{"head_dim": 32, "intermediate_size": 448, "positions": "rope", "bias": "none", "init_std_qkv": 0.053, "init_std_down": 0.0758, "max_grad_norm": 1.0, "warmup_steps": 200, "dataset": "wikipedia_en"}
Each number is 128 + 24 x the weight over its row's rms, rounded and kept within 0 to 255. Layers, rows and columns count from 0. Numbers have three digits each. The size before them is the row's rms in percent of the matrix's.

# layer 2 attention value, 32x160, rms 0.0527, rows 20-31, columns 0-159
103:082094112104160124089099124158132126102098169154133102109166116130108081135179157121095123109112111149137120120113180115111131141129099110136131061134110134116117050136141068103146137127132164159158156132120113110084146176112150135118132146116111142165157140139178102136120160137149096161126141116098128115147106074098150131157146146140100137150113147102138113139122131115135131140158141132108133142145149127126097133126162135106154112148089110109116086108122113138181107116114147
089:108100141124163110154108126113127138126111101122130112130146135147117114091161120157081134114126091134096130122120155126120116137132162165108131108139142138126167116138157135081161122112109159151104122154091106124135155133129147099111156148125145106164116095133090117150133099156106139100152127120096133194107117151134183125145116140138172132088119122107135164136106094144129075166162120138125144134118152132096083107193143124137101109139137203148110093090108161154148176132103142
095:134193096120141124138120088092147169103122161165125106098143113084118114116104160094143105119138111135130122125164142145161160139158146109125094126084145133143118150092168121103129108118157116131147141112117141153123111097101170127133141106127122096105140116104129093167146118173074173152088093112146131172104116117154092209139130117160103113108166143139124130130112140097108137152137128142126095115168129150117111091128100124122104137131136088147107114145082139135142130149096156
103:130118117113163110102132135150110142127134128101165127124115169142185111135069149165129201127145109095142122142133158136177117112120160111126100098148177145144110077113132165134113139136134112103088159116175146116091162130103151118139148092080106137130142150156122119116120146144117117120111121117100107137104104129137118169123080103175117130173149109142104092173134123136131157114097133130133133114119121112175125077110174112113138113150136158090134163147135094086119128114129119
101:110086147125109113182135189104115097143126129081102089145165142149150125142144116123105094104154144119146117141141104115110119140129134136191122079143106138152110104126104121146135163115128148114143128110134143145129108133138116101143115148193160126124131072173127156138138108136155136111122127108068188120150126158138095134138140124124138129138127149168098141124127141090153117124106113136155170090141130106149070122195131120167114120126143164092136129149138120127115121137180161
107:159096121080127119154092122115117116155119117168129128114136109111098120112147156092148140160143089146118114147147129093092155113123080120149118157139142147099156145140163079117163118124129090138159096119093142106139096087128102150122114117094143111099161142123098148101109121127141130148155135124125106123107111110138115125152121165141146176140127097090145136104131125137143093122096198149084130106144133105205117104116098121059096107130120106131183121125125137102144101132115133
095:128085120152134125133150134143130127121146110090096104131117128144124142126116090108137124115151099116146142076119166130194138145145137144145096127104094135148105115101133118086142135154158105118132139147135107121157131121101151126143086131132159152158154151156078123105163093170146109108103125099134117097171165132135155150119133152117112097126194137139118186112144131102127125114146128083107152107114170103164161112128092084114119126158166145160102131136092174158139140103109081
104:126127161106124149135132084128135140125122146107107165114125149143123120132151123113130134126125132117147116162152106107136118167149145114161096146109155094077138131139158112136150139109135098128167128156076131144140146107156116181143139099083113126078090080129089108157103134102146127142145089127098161136093104066146184165140170114119090125128151144133103094100132136094118116119150166093100137090098079118105126141165174093110115135156132121125140094122124118133134164110142097
091:091100141148101110123133141089200136160143115112109187125167113109135113153107113110081172080140119097144174131162103134117094125086120179120125134095125166170109139109159121124123151127163120137144145145141184113140157131129135117117099126109111146087090148108148137177100114104105108119134129181119139107143117153139104162115152132109126135131130133141154133135114080114144144117104144128136094104114084107065134151152140139119130129145152124150147178099097116131115111139139121
100:127110103116104151153113151144135142093135123115121154146139121142143140165101128142111143131105135139130133107159115144134144169130076167113121122141144106120107095123139090109130117143154148123113183089121131084088082112094105125121137107135109092158118042154091116138141166131160118134132136143105121177100094089172144154113057118124144108145100133128131103153132188112125114151131109110092183134137151136150150136072138136094113119144115136116141140138122166099135126103102131
095:144112128135133110128143175125121129104132148107127096115098134100114096133124131120100161073079111091111091114106144137138061141121144148101131138142113148118136174182121118146148148114119151060110106144133111121147125147096170083130138108121133109102115094108092133093105099124142106095162138132175112134130114125151144130140120128125196054165127112112151130118143122129147109088130162142111135176125125132138129128158137111086133135107145144169139113111133129101086146096163101
097:143120076155150126152120133145100127131125122100077179184108148118078176097135130124139131116114175138109107094070149135104133159115143143082115115127123145129077142131121132119145114098175160114089100104144118112155133105135160140132150135099134172126147126163111157138138119169118172126105130115098111084143084125169100144151123147116123132148116116159162189122123125108128152148147124140153100102106102167080101111109165152109113150103134111124107114110123155128125125141138144